Weights of a small transformer language model.
Size: 10 layers, 10 heads of 32 (5 for keys and values), MLP 1280 tanh GELU, vocabulary 13360, 19.9M parameters.
Training: a variant of SOAP for these matrices, 1131M tokens, 4315 steps.
Each number is 128 + 32 x the weight over its row's rms, rounded and kept within 0 to 255. Layers, rows and columns count from 0. Numbers have three digits each. The size before them is the row's rms in percent of the matrix's.

# layer 5 MLP up, 1280x320, rms 0.144, rows 351-457, columns 128-191
120:133140106098181068187105104163120139134123122107131131141112078141126096153116117187121139144162177142178135075087120137168142111138118071141140099152110214021141149096119116106112067132173126
102:132064142114159115177129145108077149109157099098080120096124139149103128136081135147126112096139148058133123076143103127121109120137099150145108152104085100117170150154135181117140180127097131
099:110123096172086145183072061168115085102104088126114135129147137168074143112165093116136170115118148155135110029107127091083103096133126089105137143133104096157168149111100149137129121157140170
107:125112193141136066128177178150161159157104130102129059105093081155107181127092098103102131139104092177139179140151132157137130147175132125231129127184166132103177099067082060050088116076148146
097:143136060054141164066115102147145124150079133131105117084120129146163168112146117147070170132133127182170150110154191136125156120121134199111107110118179097085107114135083187173155156160089164
104:168142111116104134170097123125139160129104081092146161130143145167088172092157147165160101102166183120122133144100111108091130071154097126054135144135180150132106106128135157173165167115124162
094:169100129121186097172140071118105170128099120154159089155158109104113115148188196129089132125086103194132163122154137129092075123071158144152137129168086154090133146180105115075098124138150131
110:114133153159046106085141097106126114151146161134181212117047134065117154120097140096103078162094109096130156172149116146174133135136173111123188105155120119137153162160123092147170163152131078
093:124076131137141079192166158150091169125133123124153082174143110084159140128134127183089145145156143087092082131117099150060114082122124109168131145144122090143114121170125167166123141136125139
093:164122128097153113188134099141120089146125153160146115162120173120122112106141159162152101122184158204150125110161129115147148128090054072107156120144155137098081102152137089163110161105115135
099:094139101163110107146071171147139136097131126132087126136082138131163076076188153100102102172114130154103120143117168142160058161117191119108151113149117114104150057151124138110126083130094104
098:154135157149118148149150113098163132173133151131141154108135163102173123153156119111132184092175117099105138118136107165167129142101119138160182093161136146199065158112118146147075094125148081
099:133155130147098151130113126121098102099093119114122112147161125108163135141113127111119165108104131107166140211096143092155118146150148112149114125172112132123128095152098137109097156121071115
100:098048108131159104150156131095119152107173120136118080103133129172090123090141119115135154086133133150168063114081154200144120118140149209075195178127171159086155120124164138142039139106184107
111:073104162132087163109164139135091114150092158128125119161143088135148165173105107124075159098074145142115156127156119118093114110105163147130147120160169140152183073119219125130173157169124153
099:162160115109148171160108154101109107108159122116088131211149156155123135200181147166114115127107103159137160122150141127124157090083161150127126090101128114234096096114037201098149119169139116
111:188140153100159153169151176146149081096167131134115136103160130123180095093159151055103118086208131095112166145110142170128133113146124110163115075113183195134147074124100186101075112174142104
093:117104098192120082164159180135079095196111120116152158134125104120154139148107136161187105178147076164148124119135149154166159115193087107117103140082153171114125137083119180154130197164123087
101:135174158111156082114157121103118150131153137103109111109104107126148109099172114135084122124119116121088158124142123118129099129092033144135167163126143143166158137151204205122175085154098091
103:160106103166125158124108083124162144154132192158089108094151146118159146123064127108040114149108122165151123102081110149153189099216113119108162088100148125201111143099068102118089139147151121
099:100092058088172202162154082102140115212159105187157141156133183129136083147147146135145136127133116187102147139130134112062152137110131130186118095117156128127113144129136089112133162141105162
095:171116084110147101137154075135072114135087106100167149148127166135107154106062182118102081116152099113098097114100163126121130103101088189143166081195168075078187128135162094147169121128116101
107:193142167106171137147139095105112119188144115158150082077104158139100150074138125098141141081201165095139196137129150159134134074141140086133100087151128136064204096129168111106133180122137109
094:119190102136192097088137116141124085196162111097087155114133108150095090135073151139109129169152135096193188177134155100120174093177117182103114122132103093151089108132121152127107186115104176
099:128140187148169080207137194070134119146098121121120152149144108152103164189101097115153114093167132128182118144139117116122157138168130143186117168181140115143132062117150132156135162162162135
102:123110115124173177088121108159162090121181131144058089143117069124124089108075108163141094134202124160111091113146155112138087100102094103146113133100130090115083109117149183059142123112180146
103:116107131157139122171047169146216128112150085131169134092134126094123126144075104122183131099115164103109157113117128104141084131174121121156154124109118099131146107091103152156118149156165110
098:165080132110179143158089066137128103132152154125146158144114110146103154124138083167098113156086150163106118083131041131089140147152118103147126101146141120154047174114118121120133065115196103
106:122101106119140130158125125148163150101079143143093149149132111102101129099121161094156097107147099089086158124078124137152112129101168145199146083156151092175147131149097115180153131136140203
103:144140129212162123128151156168090132134200146105163110114132193055180142098105149160146093145129126126120148122134161153125106083152107152125063157119141112141166161153143099128157134121152114
107:146110136112156171150143153156149140141096182160179100121120142111099150085140136081111156110145108116087065134112082132177073082133156137095089119117071127126174125154139132136144172115214163
094:144121117205190091071092213179177155162183055137118154126097090176103122131166090150106090110110081086145158088153116117186129072178172133081113111119105062118079166125121138137083139129090137
112:128099154124099115148128113199115077183151163066053137068137136152136154193166139165124097143082190100082118100169132188106128105110179136135125121191189083196126146137108115095124181132122123
095:168101099151114083158135100112162101075117112101145153101145154104137123175094129105123115134087121124072133064128120112153101132160144181132147118087186118092111098104065123160170115152118104
107:182143181132104098174113137116182153096114099100109195209125111144164069098166082161109103121155067093113162097112081096066153100125119144138119118110097114131092117112169107097100104152161173
100:151111109132116155153133143126144135116086129121148117083146085145083163067104128137155139086130074101146039135126130160158114062094168175096111163139119054105152152069150113137082174144083089
105:094165087147178158141132086123139149153201110103101113174081167127123133112077101188155109101158093129116124137097130165177180083137136096201117140137152089165161183168153180112101075103108093
097:137111145101145135143154155146159133170164128097192114125072130161137143111176110157120086177188091099112130141101124147097117140166157161097108126087157166106092111120131214129119160110152164
100:118114117148074212181142104150130094094184121106109112099151180186130126160141048138136110087107116127129143121087109169119096141091126180148147107112141163077112113110220106127120128171105120
098:137122075109089100079084086139125121133133124122084101161103055109065168102153147144080107184094070107099041128139140107146176169157126121139166170168092124127116234120118150141146120159098127
101:131107177133157149182132180079159139181132140142137121124135130108094144093075127011152187116097084183097134098074129087122180151104139132114148078055118078108174088079153115107138128138150077
101:094133129149214117141125086131140149171191143161125134182106123134129154147134094156095136112188147097156157194069042146103147130132139085162083097144143112131067149112145109143043115104142166
104:180138150143100115084135189082147152155125115155147126076126137104124054174125081190105187141161148082124170144107130118099121094133113143098151134132079155168107134119127179112166137109111104
097:040093135105163142119045123183173144109113167108134082131117076138135147109182160123094102140144117115102114110106135124175114180109098136131179124117130171156165104155116105158106129119087175
096:084116136164183149145131101112133136097167120167121122130161117151107123122084131077148128124157113121139165106091110145135060148069171068096124087139152173139130146099136145120180148120132093
096:125131141173100129162133146148100055098117163111103171118123163131164138148103074144131150162133104132174114166150124129130084097160099112111152139127140089134091086211157108124153172071070099
096:152155156088184172074156110094124041140117116130144087164144136124098089099168101138148139163052100123139104166099100139218065140146088096123098123119130155117080211126142114155153118179131110
099:130114140145113106100117134091187127110131087097147128168152147138096161099104066141149124138139059168121180126151185145147117120089164116142123123131179104124128141101138111146112042158189141
108:147194094109130090107151135103129143074155084128117090061114155148139104136105171097113141121190145106097160116192172156136153134094124124055146139123140169071208122138150124111148190103158115
098:146161108122138096158116186127166078122141131120108075157105173074124084148137076117149124131144087123099139075054136162105180132118151189129162158125139109064152140052121177177135132106110135
101:116190150150117133161129163124133156171189135143182207159109137186135132106141164113179092144174104113110143128156114104142156132161094106111135099115187097139100077110131153159077105140142105
098:057105071152140117127128123105209139161102154118098166181082151131105105107125101138149081127137117124108102102095149123081132116212073089120075138143169110174122173096110183138098178128121118
103:112164127103150127167107179082170150165176090128098148139130081142151128125122089053162153115112147069087109115153118116097120148172144078112162067140167100216098146109112145142180131104061114
114:097095145061168145137095140092123075143096225077095072154148150108159183147136145124084134130116157079146138146113101135113154165143151094090144123185196140110105094123189120204184124118083153
097:104170115133106127132127073096140159114090102111160129164147088110072203080186116110067102110137203167156165153142160124093132153102103116146096137179131085093115130107156157190102148146109121
099:110133137169127107155129172154150121122104095130104111146139056118178150134114140130146086169077193145136092130123101139106128133120110136162128094133125111146181089082142049149096136131095123
109:138073096093133117151190147129189170101069097147112131102119089128126113172148111082101128207101094142138115122085156137162067144145135094155150099104164114095140167117172159116147125056092120
095:186096168164094131122077130146154156187151157113135148208159153084135074115209101184087159175101089146139096068096109146108203083147088156161130120102026149118111094149108146115130091089086169
104:166110155116130149143107089118115103141179182154092145152125147074140125122083136145144146094155173058140095136146054166178184152133168126069139088086119112148111122135140135120175030142145163
091:159181166163137158141148098102122060144133146145139101140143130063089124190162153152092129095120143071135156111113169068162168065114142121097111133107111098184141087138101164103146127130161091
092:082130149071095170131123094057090116188094179140149077125097146055094110110167175124104105135150091142120135152159137169142130091083096141119181095054129156184109181164075165134190109109126136
092:144103073154107096128166077100113098137161140072107116127094162101119083089092125158141121172109178066097119137102126095160098038145137126153161109162120119113144105123183065147193130141108143
103:110105161163141130129152134203072126152151142145128154107159114096134143144128193103080128126105145140104143112155171133099121114106137166177120080116088084131140144107120153136173135071160115
107:096105181093109061099150122110143129104122169147204113040119152154106115149118158154097191123139133127082111137129085174158154167155102110121102115149097095156161150118109080111136115207113139
092:137105191168100135160180057132034111086116143120148158142159112076125138137091094095101106122100148159157135153116116138145061086104143131057185050148172132131064150136161140127121134166121128
108:171125125148155161182080068116160125146155142131124162170117192130109075147177129091131072096150082167159169134115138090101055129145134172074122040121104108161120154171085084090089130099173144
091:106136064104157143110200164138187156130088111120110116151131123115178039087101145098118099132134094087103184158097143115107096108094168147085142105087139110137068100152092150184116117202163165
103:096157117146096123157128097115089091159111071109117209085144087151143123127177129126105116193142138150077154117118124122076105092089158182165129145090158126164148122051143070214110145102159121
100:069145077108131143130103129182096169154101109151220098111103103138110114135140087160137128114146107081108135068134071098092135161159106106162081113067055113163020133132167136152103122080100135
095:136137141103160096147125145094198149119114167130115111157152127104143083072169146094163122140192142077116132111107149138137139108077115169139165109089140132148172147084158103123150117092185126
097:151141124161074169176092074170075108076134220130138125136067097128139123151107100087059114094104166131115118141135109093122157117130104115197132111098144176120112140081087130100069162188107087
097:113124108200158111185159147121148093086133102060106170114103120110111159149174178096103092106141164090178089132137133121143197140117098191125093118193152166084097130085061132153122103164137128
109:063091143138157156175125059087090154154140098145142092141140115080124119195079131115129154130103079092121109115166111134175113168135123122092157128082134180177116106102092102090184073103171154
100:147129114122092141168206165102147167120149144097109123110131142101101145183091137157184128135179149072138128103184144146113113103164145118171112098170091077175126156169145077139115193078163149
097:112158147142123125107116119131071097114178087150172073068173120121159090133129138132140132071150079083112112153052083054138143136077133128081128136119087160130141118094080162130088110149159152
101:158124124170136156105094171068146129095121085146140142183107113139153154151127160149099128118139140132104174131170135148097085157125163159183198096154112116145146068167074174163102122163085082
102:164125164078117196146109093181107141088095157152117150111103113170115134180161080093123094058078066114110138121116079162159137103076149127136066094146111133178097135102148098110130145133205101
090:066130099136054156114095123108086105090204162083138192173193175133131124160107094098155137111089105118129141139131106166106068098150147148158183157145132138172095122113143174125139129099078214
106:119115154118131091127145143106167117146062157114170147124107089096075163132068100109174114210066121086132154197148104108141081111144132118102137118138108158111152123123154181087136190116139084
098:095139169139059142167131094126126118118155118141134143125161151113127138110140119147104116089121103059112087144167078139140124158117103137119112131121121138101143111092122061126138104100109135
103:157108108077161078113184192124112108132183153103145145119108155109181147125090097119132178154147097130190034207162154100104130153132140105138175116105102133114146133172139075127096114117055123
088:170139098091136113082104149099139123137142094130104110115191098079121134131115155084115112077083114120163138142160108155165132119095116174123159152110156101099078108172146111160150125157193161
102:097137192170127166100158096142124155185126124078193156161143123119113149136142158106150124136136121055063135131190129108106121137163098175102123120101081115115155157087122143060129145075127149
093:101089119128150128141083135068122112156131108189091122156163070091113117108134200100131114122108154134120069116088104075181121129087179137159081066100142117090109107111101119123096166180092121
097:115085169152152134073115127147161121110178164110079136144071109070123055159105166132130085175160127080079123138109118099164116142101132128188138127132203059139100208121077155138130154124154141
100:160110098125092167061123128139158131074119158145144118131118190081156169105079098146111154135129183106132129153126093125123085068132111167139162134118150195105138159129111081223169100106084131
086:146155116167095093143119122144146109175102124107125180143157207139153102115157140147157179179129110158109150087123073158065075076093111121096116141149121135069068111191127113120152115147096132
110:117146078102114122172074097153105092139160089153113107088135108136066129138168155103099129155163168093145115087122072143163195125119121122087130122131134102043209107089121097139131035141148148
101:107117106147187111111172173091129139123114090138112085096132096155115096082154110116108093090159129075167132156074103129039140123107109143147156110127116045154119148060145107097138110103163140
100:066157125150095162158190104095143126164116143070139131079139117121072133140179107116147117156079106096106123105157120077130139132025138102129127084179114140150143141138171124116106132096152164
099:088094111086136148139194115122181102114179146128131126149065100159084125152074150055116114178112157129101106129144142055096152091145124144124112127122114198125157138123172130070135180129104126
099:073122116082161128151109115149129154132170123142100080096131126106084182086160195115110094160120153099148128183137143077079145109115117103149148114090111094092112110162099132155115126101112124
108:123112168129067075134165106137186096141149075072190124108127100146108160038091158094142143121049170145051079207101162067123173098100150134177099124091127140091148080086134063182133160101109117
100:170129137142123083116129154148130169078149159120126088126108119149131133156123080131183151112091087116121088154169103082169118174149122087079177090109097096041195125149109088119054134136118154
101:100156116066079147109092159062187153110123129140162160171168099154129142133139049115101089129138109157093153153110161118104134084194095157164130094058169129168126123089123168151092126039170131
087:162127099106118114125114089133146121128136071094183148111051092116111136104097154124104145134115090144107143149127090131061109180124132213140147154172107122145109094128161182121184139097118090
096:097147130136159102076099037143150121172114182118155120047124110131113054155174187147180129159106146146129091108171177165151153110097106103116171095145157129148093184117196140112098118138072119
097:123138098145162103122129102103188092100181118110181110187094112113095141128161128129143134129145155147109148117168139109058075063135082170123122102122122091101128127111119153149082139128156185
100:128099171164128164082092140155163129125136141084099135149119092185106139107091167130137140106188184132119087118112104178168086165115141121134107095113112154103098098080139149100190168129101098
098:173095102135141065156057140102152106126147089082133145107097172080099152148126158145145173106132113074159162116148096140158052091120070141142083119133135124133095101139131070080154088111123088
105:143126140094110146135114190109110076092148098152150174086117143140054110145178122085166135131176119140120119128094097137137146087107157094079118164140128119150120091132185098168134155144155129
094:141197152125102102117120129142208176118094138133092154068105134103094129088159169121120122139107143104144130164108145105139156103098157134119077088166138102061176124135174105154160121159161123
101:130139149108145114139122012111117026102137139121143116113131182161137127121124134121107178078116183196085118082157084178119117131167083114145136107118117017145187136116108078157156110133157126
107:093153184183175139146215120193126095177176091121114108147172077163168099198142097106125065140074089153143171151142116139164124102089085182157158126149143135138133110126188121177142107139143159
078:105173127163170093071115147083097080085065132127147146094143117120129185150135157136168120178071114091181099092153177164096147099140142100136142101142085079106110197129156172136059074101071100
095:133133163144124129159110074119102111126020160079127186145094072143119118129088088107145129093189111159140117055113050149132170145122149062129147170197075150108107086082160176086144128144156115
094:135101135154148100138120047157106122148125174107140134092151126091095117164155118098173129164088157109134144125138148140104167197179121147141077109136146131100083139181153075195156180148123077
# layer 5 MLP down (transposed), 1280x320, rms 0.145, rows 351-457, columns 128-191
148:136141110110147129171114113126097176131178100094117136160133146126100159141101151166115140172137149154145103135120125082152209147086147146096147124096150199133115155110085088101166076163186144
100:168097079115112137134155127098200098173070184149136108159140092090158095073208159187158166147129064145102110103144149137161117192102127094137130096154156178070095108116156166175113091107133108
095:098168153069179138122174135067115088080152149161115153120147086200131111157156125132121185083114150130111161149125130109065091080135142119088110110116060136116105135184161120140125087161061127
104:166168138110101142082142144161141148105077172144150147092076107080137126109093093115146208112120187146087145161119155122131157123093107216124110135119107123115103113117130142100130130091162112
107:128061107153083205103091037118110091123134088104092099100121188089153106135151082082152099146118119062144073131152144090192097114129109142113137163111165127129080103140111021104170124154151146
098:114129069103121124080088081150100138095078182089108138101131128203119128109126108134155148116118178132191093095125149136107164080117120102114137180144119213094149100160162144080130155104104184
087:103185119145093124085096184182172137125081111139121143112129104108147095134107077108096157161099114185111088166123142126114153101146126141141212123154163131237174131194170142147096111116132170
119:125115148079190179147113135133173124115122092146105083130215131151112109107122140177162159109166145165128077093092162131058125114102089145157077130116154119138112114074165153116087096105132157
086:115145127160144148072095141135140123092090151120127119108158255135105101111100155073139076151103106126111141125072116154210134173085113166068141142156100111093105162081093054060159103098129111
094:087227173122119122095075113101120185108133148100118137087161173093073130155160171053122147127118112125057158133145156103180078106166151132165148138145152133119159165127172133113118165174125128
097:098054151106077171177113182118097161161178085101128135120136113136142116140092130119116175128090092154121096105163111161139147112106180161094147187154135133139124193114130086130156111112132128
102:203103110135136096156115039094089099152144100119172127113135112100082094105082117146186132088125128130139160134139136153117196182150127175149107156127114096165111173127177160087064059092092134
107:124127145115150097176185122148086095140096192137113119150135119142166142099144163143148115063108110137129141110110168155182112137146148103118141099176092145087095080153149145113133141099133070
100:091125081202133152135061131129070152117111073146142160164119144089135145136113146143174161091133134140130113125127113135131178171148129117052145094124165134132156135140102169093141112121103105
120:111109144172160153144207158198163141144071145120087106116078165191079147135102114196084160097137155113131099142086118088120162117105105133108214136141130099135159168164160101129097149188123155
093:120098164160085125133120222120117152125181118126148143061132135103090140108138164100137200118166163130193158121165139122072114097211121113132139151167124050103156172105184070075123108168121182
117:123124112110144134107075151200127108085163132168170131145149170141119149106110151117145093122196087178128193164131128152081108088134067139085099070154141175135165099121093179126162165149100118
093:180127154105148127118080075156173162086135132193129080162172207117144063114113148143095126110091197108163109110140136112081109157057199129164154126149128153166172140114138128121164103107121077
098:129155079140194161104126123129132130185196165092127118149168113147159160127131097145115114053089141155076194160148171153084120139135152130106159187155151142167107133115151171098137123162064218
111:154114136117180159127189180118074194159137169147112172121105141124097141138141116112101150109133115132125098120198142086196184131167087174158090113070113133162132097094104056144124131150086100
101:134105154094126163145148075146113064126087170166115180159156106130129103110134109142097154117114113150129175105152130125103172138119134129160143094159165094205163109126095090171118157092124147
098:151108077126037110151168179136133106141130149088131164109093158139132111124129122119169142136172127142148167092146145074175145114131120137124171127117109100104157075075142141128147049107094099
103:176118114134088140098151196164110151136124109140145078125138156102101160117111125123160189159091119095164107142131110090119162130101127133082162075116159179118122134158130118174114152128138192
107:102096168090099130157132056157156183117120146129157087144082101153174141147173170131101079055113175149136099089161078151141052116114143112113143096120090104103148116156141092149096070119097144
101:050134077123205105129167133092183134137173108126112103124089140134143175143171133205084080120136131110161151072159146139120147129129167113130171164163156188163187134127161084118121091127136154
114:139151143098080141132161144135119149144109130081168128088135151124118194145205132139137144113096144103186118100128112113150145133162127124089121065147187207128122165137111080152094150170133099
103:100083064121139109186030142144173049083190153181134146129128191179112100142177105110119080117132086108128064110214144095094113074154072106157094133189153130153086160095129077094159111142132156
102:129071116113147110183179145187087114142145109121115126122104145104156132185085167090115160105147144158090147146131152116194155106153165169135080136222191130154129157128136094109157163121143116
104:115121182146120149098095129170151136098080075115077145132114144136152151114084140162143072118061114190142126138209158089127151144127104167135104129165200155171164118107134151173109178194107076
102:162093112067107095144106151154165147135144137120123074095113104135076134132147057175160134093141156124100134156141108157082112133108062157126100124088091155159125122136183101151099054140085146
102:116110126190165146193120139073099124085087114145110097166094177140073075160136127114136196162130124100143147147101167147142140138100127129117116120139110147185140081115097110105106167093203117
112:124107092155116122071141076148139115090139164107155143148147108112087145070159075151095106163121097144099092087073116144110089101179073136123087087124179174165134151065129149110138199138118137
099:133127164185095092136114156130115111143124110111139154138136173114102153091118147107110188076111157094100151174121164134139117169119133132138049100108119151111135127091097066143115109148140102
094:124119151081145121163067153125141112138094127107120103109157142116072109112141086129117110173126083084131122130168140055117181179107101134155129090139161199103103149152136105100101160154123185
105:130170173183100105150144087162130117163108104179112178176143129091177113143187185131101196161201119107101164067194111179135099135112130118123175105114177100143120117115123110142163039155125080
100:117148209154122197135132100130109092102037092129085131113166139103095104090081124103123104155101169097125135073202096171173122124119127122128130116127149135137100131155160101152134111141137108
092:080129138145120177089091071122112142114124100143158207133103155086171136055176122100086126135125136142182072153120151132170151129127148138118116152115170096146141109132143150124122202132128133
107:116107160119099102101138109134159160150163101094136150094125167134199097132235128188123112147080084156148131133141153089154143139135112125131147136093133144119116180076132154112155128113102141
103:168128141142079127141093141200094166165153141132112110114089147184088164147107116146130127134114105124169147151099087144079123080126136155127171064082097155176140125166170132111096140142116174
101:082138116116114146142087136158148168120125112125099149104102181184129092112155079094163138183116072056114150096126120134105159136176134078070097149122158147150131079190160151135126104086133149
098:071121155073123120110200128126124144081105094079124119122185138092109150104138127114165159054094152127142123094126175120169108150090076148113088122127045137118151104092025106133104142112137152
102:133184159103063142201071085054146161197122107093134098155168103125223161136180158146080124136166173208205096165117105155130118162146118117138058135132099135066151137129079084107125143085100114
106:154090136126063136095131148130175095088083137101168169125128164105196167140076160123148086178143142112151156126112118188140076104061111093144143169196094129132135140141088109077122128131085163
097:146132048198122088157111086084066091110174096144116130143140129133100145149137123128153157106075147062134168108052060197116140115145119136154127098157169116160160121096155148148162106140132137
089:179131153172134076071140171138098145157123109093105135175095131136146107130178117097128137158176093132124090171037083139089146172138070113144149137132109114103130102135136156119114125146093141
096:112141177060145171122166078052152152167124158102124066135156157105101135109151158143118122126124129122128149135121056131172098159161147117124144096111121158143178127034121128108093115165189178
094:135086144154103167120128139178106107144090152124150177121090139108129090147087105121065164137171125112165170100170117124109163116072115115128060131084174168143121073154113040175083100159168173
095:118139134152116140138089146105117121067106087163135140133165144083134095125112143094086167144138156139124133092112143102093121136142165141129163110110160177171121123153112154075114100135163069
101:141153185086098050209114107144111167130156105135039181186168159101112127102120153102119167118150090123173156140136182124111170106111082185088114129150190092137064124138091075109171175123130133
102:091133148146104095091195129146181134099139121137148168162089104108160096139152110132132154096133162129133088172138097122045138152103121132134108165125076115131114127125164123126116148110153118
102:119121111104146152130091023108142157145122070072145128150065131146098180091139077174060104132171182113138141159096167128143123114138167147119108126137093094132147101120138179131158122147126097
097:119157146039146125146153166092105094130093112140175117129124115121159076082086093101038143166174064144142138174142152142109082095094093146096134135122121143043196143081117181139120182106117154
093:086163145146110075117123125150104145178067080160116148137151141126127138123124155153121134102104059135208094134123153125124168114066132118120101098139143131150134152124174126095122063088134086
127:088099135061102146176159098151147116147126174112162099118122108059105102103119127144110061082101139138105101093097131149098118169125109118074188120155141152141167113112132116145136123145112128
096:094103122169147182098105041124150136130173140120084170137186158101185128122103087136168155107079123131145150072117105121127132122111111140119159102099127151139148127145135107134117090149132115
108:142126124177111095123123100080141188126124163077126070118154113110209177111182115165068155158101109176144096087105089181101132127179080187106085115162149176128118148075164055109077099126157114
103:127111193075178130090081187141076122116186178127153113091184100171137096147132088127090149158162110158132120137088147111163121101112145145097065136145110112065107122101092134153125172138122174
101:125145117145170197103130124082166156109149134105100108089150184111168070110082128114228119166067121117162106142121160084169143142138130151081131213086120213119141135159130142081165115144179146
112:079156137153072113161125146088083090156103128130104094167132155100100135142125141116139097041178163073101101142153128130095100079164203164059180079138085121145154116149076146157152124089055141
089:098144164098102096120106157157114202091130135116134124137093126207174172094101107117161121148119133138138101077157127178086057191120100127152121094149182144090123182124128055163153138121091146
096:131087103175122139157097100112124141076133133095091190190154175200143131156086123098146156165141134163132075075054110167082101088188099106155085106147120135174161130136162077178131132151147153
094:125109161082086120126124127159110089150038136187110168131127068125115090131141130152165185066061128101081138119156157133119127165145170111166087139131072133135146145142104146142087162138154119
108:159101125153132106058139125117101144158179096122180159091097179129134096066179123145063109082153158143175107138092144077138139092126174136149149125109200159175156101092153160051079095162129067
102:144119113116106152125145085142139118096175130139110104146147142150126071148157113095127177111143112089069058145097068142132143155188105061134167146081152130139080117148184118108135134171129102
093:176123143120154170158153090104149179098079118149168169107101145097139143139124108127148110125171078110135120098175115162099115111178083133191124156116147068143135094133109123083168132078138096
120:157116164147104211180080038184105174118120188129157169127150101100120111163105116110122079158121108156097091167160153111112157198166105156132127151104111066101120102157093157080057131121099168
100:116109150188096168097121121155150227124112101147132077128127144146131174099122116133151073153141101128191104125075173163170116132133124148108123156135147096152131093099124126100103126145104168
108:111063171142161131161065167127167154155155138185138129105168092161098086179141128143173130126160078212139102179114131110107144082148109142102120151130047122116117072182139107083165142090171101
100:170120170116127152122157103124174112145078170168151080120113153092154162147121113191117102126155145158188133138131152125159185092079088132140102145168084122177074084110152090104123123153190149
096:116113109133161136065160167163163167084117139118149101100172109093170091085103169185139149137151137144132162152114131109172119126130148098098167093101061124133165106121208124166111101076124172
098:196106087158087119172142129128120184156144135144134151161144153128186112085187087174150131151121131146124194108235113154161088126085106133176124170134207111124083181113148129130101131163141101
099:095120140115180120121119129157129121108140143077092144053171145102117153151087220089112105030139115099154110118094145197120108101162101138093194101095146107146130163093143176172129117147176116
129:126109118172114169156125105138142168104124077101145107170145115114119094145111111124135156176117170174122111112124127130158070159170094135109132106106128155182162142095132137084141076166180122
092:142123138198145099141160145146124117152114144182123148110178158191157094121105167136096095152104141132225075132164131127186106134054144107115102156098171165087219125155097130126120127166074163
094:163131109129133153134125110159133109219124113104128095157103106128178119085076140088137115107152110148144129143173106131118124154156165169167156148183145051126113135141135166154193138107062113
104:045108122160184121151130081101115119100142164143111107170100154139136134100143143117110103078145154160142150206140149135060092127139094108085127103108092118137103084130144155154109146168169110
099:086106158116113066098098130102171124134141148180158082122160094171132116075142116116125101111135124098115146150101127161068133164119209135089200166130147081097096094129136123121165151128089109
085:122125153005162168107148148138137166124125074161132115187146108106060102140110124141174134162127159164090146128156118138124117155118124110142198115152118123156162137143162110132124148119166106
112:123130164100114116083129121157188147121039111066163102171142100149112154119120141095165122181097098151126158178112165151149128184115116151151103132145108092137107164079071115105129103102110118
098:113129106103105088128086064153116141136105196121116169130067143091135110231133067133144133120109159154166142119173193095120199111119135130184092152148080051143003153153095101146107158094090195
101:051067099131133122117137144068161149161124119179091167110090074127084110054123131127066103073093193108093098157127139129097111141155151165133190111183153106097091180088119130133161106151115099
108:128186199080102129111136007114138111095128147194121104171107176088126131150143155123125125119166161179137152142056152102148167181094074177110157130133126085078132123145098150158117114169098170
109:129122130095089180139123061134127131126085099048164094139130169127119081114128080105114139137160163155168111101081124104099124165167159094094202216096167055108126114094105163113134078167127155
091:104140087178079169132116145154201196139063109108173073094038172111146098139119155145129172181120161066136150140125102121127140135128137124121110135134127132087168136097172138082138109130117121
101:076152170101111125107175172077175144129166099126110097123075183139118141097177149164147129123073088152098057098105133129125099078131064213104084101141139067139115186105096133142174117139158148
088:110083161138191096153068147099123104105154121076104107154158134146133102158153126148183056148140060137110118150132130124144126122153124100106110152126136092160137166124162163075113106138159134
094:173111122086146113148088145130171100097161134090173153105055082145146181112136080129140112103139100137123177164179117104129076167202153109135161119125069129128103095118082182151031139129149149
129:121113087101153101154097122141101120083113129110077104140080166094123165111133140079133186117176147104107099083031090110188142169130111096152118147097086129122161110095098090120070039156100122
107:073054150176127063136134158140147185164166129124126166125123084129148130113150081098137124100091135121151161076092142148114112139098098132150156111132108100051128144211103112153156063156109118
113:084081101112119106058105087157091163111124131045157175105121129149122103112185196113147129120076056133103061150134083135110129103110140124109142130113134150112108107105124087107100115110086156
095:144136160125154104104148135157090137146069168124147168105080128063140088188104121140133116140143096124136145122104117116123139090218170134134130230137126113143102181161215099078149183105119147
105:153159130135140150148101133162133196133126175130110128180142171086069136127115160154104132166111182140142126149123202174133126146104094118130140146100116046135151174090127120084171113115131167
103:133090136079137108123129132190146108103102091126042136202134161153138145129157146125133140143151120127144203132158156142120051151136143174127098103140110148152143111168151107126122155111093159
103:149134157152157159131105132149141145117117137169059122127111088217088125117145169167178086184098134121102083137149082109147178075174157097167106087096122096155179115107101094162104137159121151
103:125146148171171121079137114112151092124104146090114124130107073158162116135150096085052155166173115152094108145133113099113131056088127171106094102148105129116147149140125151091177067091162122
092:112171136145124128201183065133125083153127062137107147119170190214144186175184109130129141136148148110117124144103113122124159102157108118103147106144155113113118115102111200130077117118085060
094:172142118119085122175151140079175092122147137141085149125132116109205118105095106140133104141138119091121182147057168125139097117117157179127133154131115155152163137162096125127181175104187176
096:171131154151161137128111138137160083097139153137154048127173110108131088131066043157145103169132171078113139105160120160110085113117182136164154115138079076126133156193146122155117116142097067
104:122108197164104109151116135165160140132130110109114133096159131160114119180195147154140142140204161094101115176146173110153160148114084182109116144080075133112122168118161064105184102097124133
097:108133141073200148100178138118145117072180112161088109139155066175140092120148137119155091092171130186093097141133137130116155157138203145120133184125144194138114143117166166180137175122094097
100:143153141039194085060122148120101137126098151152102131122122169106126102165098089165122116133164081090135105133119147166125116115130106113108036145175070123087169103110131160163172141037192146
102:116140101115161135083124168152146176119170048143112107172138095115109125162128128140112084171106179137126150118108127082133149143108186102143090167152138178118121217142152111165081134121140144
093:146132113137134130093091158165114175147076098111100131154126042106179129116136115120182217156128100071186132167148190096136169161158216129143099172121149183124089161121146173111170170096116198
115:156171120160123144177104095161088087139164057132159184129197108060157151165117097119181117208101159099201170152128112157151119125146108148098177116113136083132155116136079098125127157071156132
087:158083134144130141155144144180204118114081157143152159157127092108149149130161144129120138167189117134125168109126124086182144140104071130139082148138169179156164145160125113133144102133171105
105:232212113066132154141162080133117151160150137118115127164129115137148116106097185128098167129158088104146149145137073118085142163135131147122197213158109141140093115162162128075119099133084102
095:125123189151148079154109081126109061123103091172142127163174115146154203128109125093105077052162087157151091156111120147115089153091200098146135137132157102161193038106117097125136107117162114